Part of a small language model's weights.
Training: a variant of Muon for these matrices, 1052M tokens.
Each number is 128 + 24 x the weight over its row's rms, rounded and kept within 0 to 255. Layers, rows and columns count from 0. The size above them is the row's rms in percent of the matrix's.

# layer 8 MLP up, 2816x704, rms 0.0431, rows 2389-2406, columns 0-87
size [ 95  95 103  98 100  97 102  97  98 102  99  97  99  98 100 101 109  98]
[[ 48 116 137 125 127 128 114 117 141 131 138 139  98 101 123 134 133 123 130  88  89  98  81 134  96  94 136  97  58 157 153 124 101 170 134  87 114 148 144 127 137 108 116 150 136 155 122 144 153  91 107 134 148 122 122 120 111 131 156 144 153 116 159 182 130 137 155 157 156 130 128 199  82 100 122 137 125 143 129 140 122 118 113  98 143 112 129 183]
 [111 143 136 134 137  83 186 173 137 146 157 121 113 106 153 157 154 126 133  95 146 125 140 117  94 138 134 142 114 104 151 107 114 114 132 123 142 127 115 121 139 127 114 158 164 123 111 115 117 147  85 166 120 124 143 133 139 128 175 151 120 141 138 147  48 142  88  84 149 112 142 137  98 117 118 167 147  93 112 115 151 143  88  64 155 134 113 145]
 [141 121  99 125 119 107  91 158 148 134  73 132 165 109 139 107 136 123 136  89 133 178 113 149 143 120 161 142 165  98  89  87 125 103 144 146 146 157 104 108 126 105 136 165 140 102 128 156 129 140 136  93 147 150 116 145 113 103 111 111 123 155 168 102 166 132 125 112 140 115 157 149  89 179 131 153 129 114  97  93 136 137  64 105 136 130 134 146]
 [140 190 123 135  99  99  88 102 126 122 111 112  69 102 139 141 109 113 167 121 164 113 105 115  73 111  99 124  90 116  64 177 146 150 142 157 113 150 111 130 199 159 116 136 136  95 121 146 136  89 152 102 105  95 126 101 126 111 131 107 140 115 136 160 134 120 118 114 133 155  85 164 130 137 129 143 146 113 129  80 133 151 108 111 129 171 116 123]
 [135 135 110  91 122 122  72 106  86 150 107  99 150 143 116 123 152 137 138 171 141 149 101 173 138 149 168 144 125 129 162 107 107 106 143 136 128  62 152 106  98 122 117  96 111 149 173 144  93 125 117 121 168  96 139 143 108 120 111 147 127 104 141 120 111 131  54 134  81 143 102  94 131 144 129  86  95 114 107 107  95 116  96 133 110 121 130 123]
 [156 109 102 101 144 113 142 152 108  94 143  74 168 132 137  96 157 150 131 112 155 101 132 126 143 103  85 142 113 124 127 118 172 105 142 128 134 115 109 115 171 127 149 149 141 109 114 157  93  84 127 134 151 174  93 122 100 108 166 152 109 113 131 154  91 116 125 127  97 121 125 151  96 136 146  84 130 101 175 147 162 146 109 119 140  94 153 153]
 [103 114 143 107 146 103  91 133 195 132 137  95 100 114 120 130 150 131 148 102 113 114 105 109  87 111 102 164 148 161 130 100 104 141 120 102 165 116 153 137 115  91 166 124 142 113 117 172 120 108 120 126 104 101 118  90 121 136 126 120 128 170 141 122 167  94 131  80 126 120 127 153 107 108 133  98 136 166 123 128 150 141 192 143 137 155  85 171]
 [140 112  82 110 155  91 143 157 127 143 121 169  88 139 129 112 138 130 133 139 133 102 129  94 114  96 130 131 161 118 121  58 169 119 105  79 143 137 114 111 143 103 100 102  96 132 146 123 184 137 118 160 123 131 118 148 132 108 109 133 109 103 127 107 136 122 107 145 148 144 155 110 161 110 128 123 133 111 191 161  71 106 121 126 148 128  97 123]
 [109 109 123 114 115 151 154  81 178 144 122 167 105 147  98 159 104 149 155  75 112 118 110 170 128 165 123 153 128 123  80  97 146  94 145  96  54 124 181  97 130 187 134 109 117 134 140 168 100 140 158  98 107 112 142 125 148 128 152 171 125 125 109 117 140 147  98 108 128 128 136 116 122  85 154 109 154 131 104 165 116 106 155 172 175 137 133 111]
 [ 92 108 101 146 140 175 126  93  88 135 189 112 127 126 111 186  74 140 152 176 137 123 126 117 132 113 157 127 150 114 106 131 129 111 127  91 162 163 142 101 137 170 153 112 123 186 150 100 145 126 132 116 138 188 123 131 125 116 119 134 122 142 138 175 131 134 141 113 123 133 151  71 189 104 168 104  94  89 161 154  94 109 105 119 109 142 135 162]
 [131 104 136 101 138  64 168 109 117 111 114 141 117 132 148 152 107 113 146 144 146 117 119 118 112 163 146  74 126 137 190 137  93 158 110 109 157  91 149 109 111 166 124 133 159  89 121 135 150 153 127 150 105 131 161 112 140 106 142 105 110 129  91 123 149 148 113 147 108 116 118 107  99 140 146 101 157 131 118 170 109 128 161 126 105  96 135 157]
 [164 110 108 160 141 115 100 147 125 133 134 112 124 135 140 118  91 132 139 112 131 108 152 153 103 116 151 118 131 108 132  94 133 149 153  83 131 122 171 115 134 190 124 117 129 178 127 120 169 105  95 143 146  97 137 161 129 162 122 162 152  91 128  68 115 138  55 121 117 112  62 139 122 146 134  91 131 111 143 124 148 126 117 118 132 139 117 150]
 [121 142 104 157 154 134 131 140 141 194 149 102 124 110 106 146 140 141 182 138 111  93 138 161 145 110 135 134 123 174 135 151  60 135 187 127 115 129 170 112 118 131 123  97 112 147 128 134 120 109  84 162 111 126 157 117 134 133 114 163 117 136 142 146 153 125 117 125 113 119 149 102 119 192 125 169  62 119  97  96 128 150  84 137 143 159 164 140]
 [111 171 125 136 130 136 159 146 104 147 131  99 153 135 107 126  94 118 174 129 148 159 108 118 136 104  99 138 131 108 141 110 145 105  84 139 138 130 116 144 100 162 118 114  80 161 160 132 131 152 143  99 112 123 110 148 131  95 136 125 141 118 156 111 137 134 118 104 150 152 124 149 178 128 165  99  97  99 113 139 135 142 123 129 142 128 100 171]
 [163 134 162  93 108 154  97 129 166 159 150 127 125 107 125 127 120 127 137 133 180 142 105 146 160 122 136 175 153 149  95 151  97 142 129 134 133 117 139 122 152  85 100 144 118 117 107 135 137 122  86 102  87 130 128 138 137 140 144 138 116 168 142 124 167 176 124 147 135 119 123 166  92 134 124 154 109 112 110  76 104 103 115 105 139 112 137 147]
 [116  95 114 142 102 137 116 142 129 153 127 111 146 117 116 144 134 112 129 124 136 137 142 135 105 129 125 105 135 102 112 127 166 165 130 143 103 109 141 130 136 147 141 143 144 136 159 126 115 132 116 109 112 150 142 142 108 161 128  80 116 162 175 168 179 138 113 130  76 109 167 143 112 147 161 119 135  89 122 148  98  89 118 126 157 129 138 124]
 [126 126 113 142 103 132 127 132 136 110  98 113 117 123 104 126 141 132 142 172 122 104 146  90  67 111 166 112 176 144  80 120 131 124 136 156 129 139 140 144 116 123 123 107 161 130  91 165 133 146 143 107 109 115 124 113 116 151 112 113 158 143 145 146 127 144 110  86  92 133 159 117 180 132 124 144 137 103 148 157 183 100 161 109 134 116 146 142]
 [118 119 144 114 152  98 153 114 121 158 111 128 123 145 150 116 163 126 148 118 130 160 135 159 102 111 147 146 146 170 146 109 118  59 105 138 128 106 133  94 149 159 111 130 171 135 116 123 117 129 161 132 149 141 148 125 150 150 120 171  99 162 138 143 110 130 128 137 161  92 104 131 108 118 149 137 103  97 182 166 136 141 124 128 139 135 147 141]]
# layer 8 MLP down (transposed), 2816x704, rms 0.0492, rows 2389-2406, columns 0-87
size [ 98 100 108  94  99  92 102 100  97 106 100  95 101  95  97 100 105  93]
[[156 157 133 170 139 101 125 120 139 124 133 125 117 107 138 124 115 123 113 138 114 146 157 117 119 125 118 167 118 153 127 123 129 165  91 104  86 187 157 117 172 154  99 115 135 153  99 132 174 136 145 122 162 114 134 164  98 107 154 198 100 136  96 148 112 127 129 113 129 143 129  87 157 165 129 146 143 160 129 108 143 128 124 154 138 157 119 114]
 [101 145 105 134 131 114 131  94 120 140 142  95 118 113 117 140 191 107 116  73  87 133  99  83  85 110 144 135 161 103 162 107 147 114 134 131 143 125 164 108 164 160 119 157 134 141 110 175 116 105 117 171 122 110 181 144 133 127 125 127 125 137 133  92 150 136 164 115 111 113  91  87 144 150 107 126 112 157 134 122 117 102 143  91  57 132 117 131]
 [ 72 131 137 126 105 131  88 129 127 144 125 159  71 110 113 109 104 140 131 117 111 120 132 103 151 149 138 127 108 142 123 113 138 130 133 134 183 114 118 105 156 108 148 173 156 129 128 110 151 119 134 117 140 152 131 168 171 114 143 122 129 135 138 124 128  91 149 141  84  78 115 133 136 140 138 146 127 112 107  90 129 108 104 123 125 119 119 149]
 [119 116 126 122  96  92 155 119 143 122 142 142 133  94 114  93 137 132 144 138 163 110 141 138 113 146 142 106 176 105 128 110 148  98 147 137 177 148 144 132 146 146 148 137 110 137 156  90  87 128 110 111 183 148 128 114  77 119 152 111 117 140 117 143  94 169 192 156 168 128 117 138 111 150  97  96 179 137 142 147 148 142 127 111 114 106 146 120]
 [ 96 121 147 131 139  97 132 116 110 115 124 127 113 156 147 152 141 144 122 104 154 123 143 106 114 142 144 129  98 173 124 158 142 113 144 103 120  99  95 118 125 127 100 151 116 175 133 110 173 178  95  88 125 114 113 160 162 107 109 120 108 127 141 137 112 126 143 135 146 102  85 115 133 152 145 133 157 192 169 132 121 117 141 115 112 149 130 120]
 [123 114  85 159 155 133 123 114 153 136 128 112 148 117 124 142 143 142 116 169 138 114 109 116 134  79 145 109 105 105 111 155 125 146 104 104 154 121 157 182 174 145  88 153 152 159 151 107 132 149 111 125 117  99 142 117 116 131 108 139 111 126 150 101 152  82 125 173 113 109 126  84 130 144  90 165 101 138 144 134 118  66 116 116 141 135 114 148]
 [110 152 129 133  88 148 148 114  93 148 151 155  91 158 143 115 105 120 149 131 165 121 130 143 123 189 126 119 107 108  90 168 144 142 152 109 129 133  63 135 121 148 112 119 111 110  96 158 110 126 143 157 122 158 113 134 174 104 186 164 103 123 164 141 122 119 118 147 171 130 140 110 142 124 151 139 189 157 119 110 126 133 134 142 100 162 134 113]
 [121 125  85 167 140 131 109 115 139 158 145 106 101 104 156 123 120 129 106 136 122 138 170  77 119 178 136 109 117 140 108 111 137 168 125 100 126 148  99 144 135 132 164 127 118 123 124 138 158 118 152 145 132 109 129 104 118 127 104 128 107 118  97 147 122 169 121  84 148 113 155 157 103 159 116 183 150 129 113  95 150 112 143 160 130 138  87 153]
 [150 164 111  80 100 134 141 126  99 106 134 123  78 130 148 141 118 127 119 136 114  89 122  88 148 143 101 104 144 106 107 149 127 133 110  95 147 117 124 152 129 139 138 122 130 162 112 137 150 110  95 147  99 189 111  88  89 128 133  82 179 125 170  91 163  83 137 119  93 116 117 134 162 121 123 147 113 125 137 117 151 135 125 117 123 180 134 135]
 [121 140 139 153 149 103 158 149 122 164 130 129 164 123 100 100 101 119 142 124 154  86 122 144 114 179 118 147 102 104 159 152 147 167 146 106 119 135  95  97 147 144  90  91 115 159 138  97  90 144 119 131 152 107 125 137 127 161  82 139 152 125 192  87 116 121 117  86 129 181 116 112 118 120 111 155  93 116 146 109  88 137 169 125  87 119 113 113]
 [144 141 147 117 167 148 107 155 114 117 148 129 134 158 161 149 167 105 146 118 133 106 136 119 131 108 141 174 150 149 137 159 122 138 143 147 146 117 151 143 119 105 136  95 124 137 146 120 110 140 142 123 101 129 127 146 112 129 142 100 121 118 135 116 130 175 132 151 169 147 134 102 111 113 113 150 139  84 135 139 123 108 124  86 115 135 180 162]
 [130 157 110  80 124 122 125 109 151 125 130 139 126  73  84 165 155 169 123 131 117 129  72 162 130 112 122 150 126 108 119 148 114 133 160 124 107 153 134 163 124 131  76 137 105 140 112 131 122 153 162 106 150 161 144 107 164 145  87 132 112 120 122 167 139 128 159 129 147 110 177  87 112 113 121 151 109 164 110 109 118 131 100 128 127 119 145 143]
 [100 137 138 130 148  94 122 125 137 116 120 127 123 151 126  96  58 127 144 103 134 135 102 130 107 142 117 130 131  97 137 113 135 124 120 158 100  89  85 170 165 113 122 154 148  98 127 144  72 131 150 133 155 143 120 138 152 157  87 143 145 104  98 123 132 119 172 114  98 146 114 152 157 119  96 101 171 124 158 140 142 139 120 149 126 127 130 115]
 [138 103  98 110 114 116 127 140 104 113 128 146 132 158 155 118 139 176  94 119 101 112 113 159 138 121 119  86  94 144 139 118 157 110 118 111 138 152 136 124 110 155 121 119 156 135 137 110 132  83 156 123 130 137 123 110 119 164 127 130 128 125 138 125 170 170 140 140 138 113 134  97 104 141 106 147 132 121  79 105 140 149 172 135 117 128 141 149]
 [139 147 109 173 141 141 110 153 138 163 177 140 138  93 143 124 145 135 106 135  94 142 134 142  77 126 159 133 121 145 166 112  92 116  92 175 111 151 145  89 113 138 129 152 128 147 124 146  98 102 110 145 121  89 154  93 119 124 165 116 111 101 115 116 131  77 157 132 154 151 164 137 143 140 138 149 156 105 133 141 129 127 134 128 150 139  87 105]
 [171 130 120 178 157 144  87 112 124 137 198  69 152 129 140 137 118 120 145 106 127 153 108 122 156 127 121 135  98 140 160 139 138 139 165 139 155 111 146 153 149 139 107 122 166 155 135 125 135 111 137  88 149  99  94 141 120 147 147 159 138 115 123 118 159 132  92 128  66 121 112 134 114 112 130 157 166 150 149 135 102 169 137 132 131 109 116 138]
 [126 127 123 182 135 106 125 118  96  86 131 104  96 143 118 125 103 101  56 156  91 146 113 125 107 142  89 131 161 111 137 104  87  96 130 114 135 154 141 123 174 129 118 112 114 156  76 124 123  90 131 160 105 131 124 115 120 109 135 124  87  82  87 169  72 119 130 134 122 134 142 104 126 101 130 105 151 129 131 166  95 112 146 136 182 118 123 149]
 [161 129  94 119 117 115 126 112  90 126 115 111 110 128 145  96 100 140 112 104 122 103 127 120 125 120 129 149  88 117  93 119 159 128 141 106 136 131 127  52 101 113  80 137 125 119 146 140 121 119 113 129 134 109 144 103 115 104  92  90 151  86  84  92 118 124 157 102 128  96 138 104 147 106  78 148 126  95  95 107  94 112 137 115  95 101 135 157]]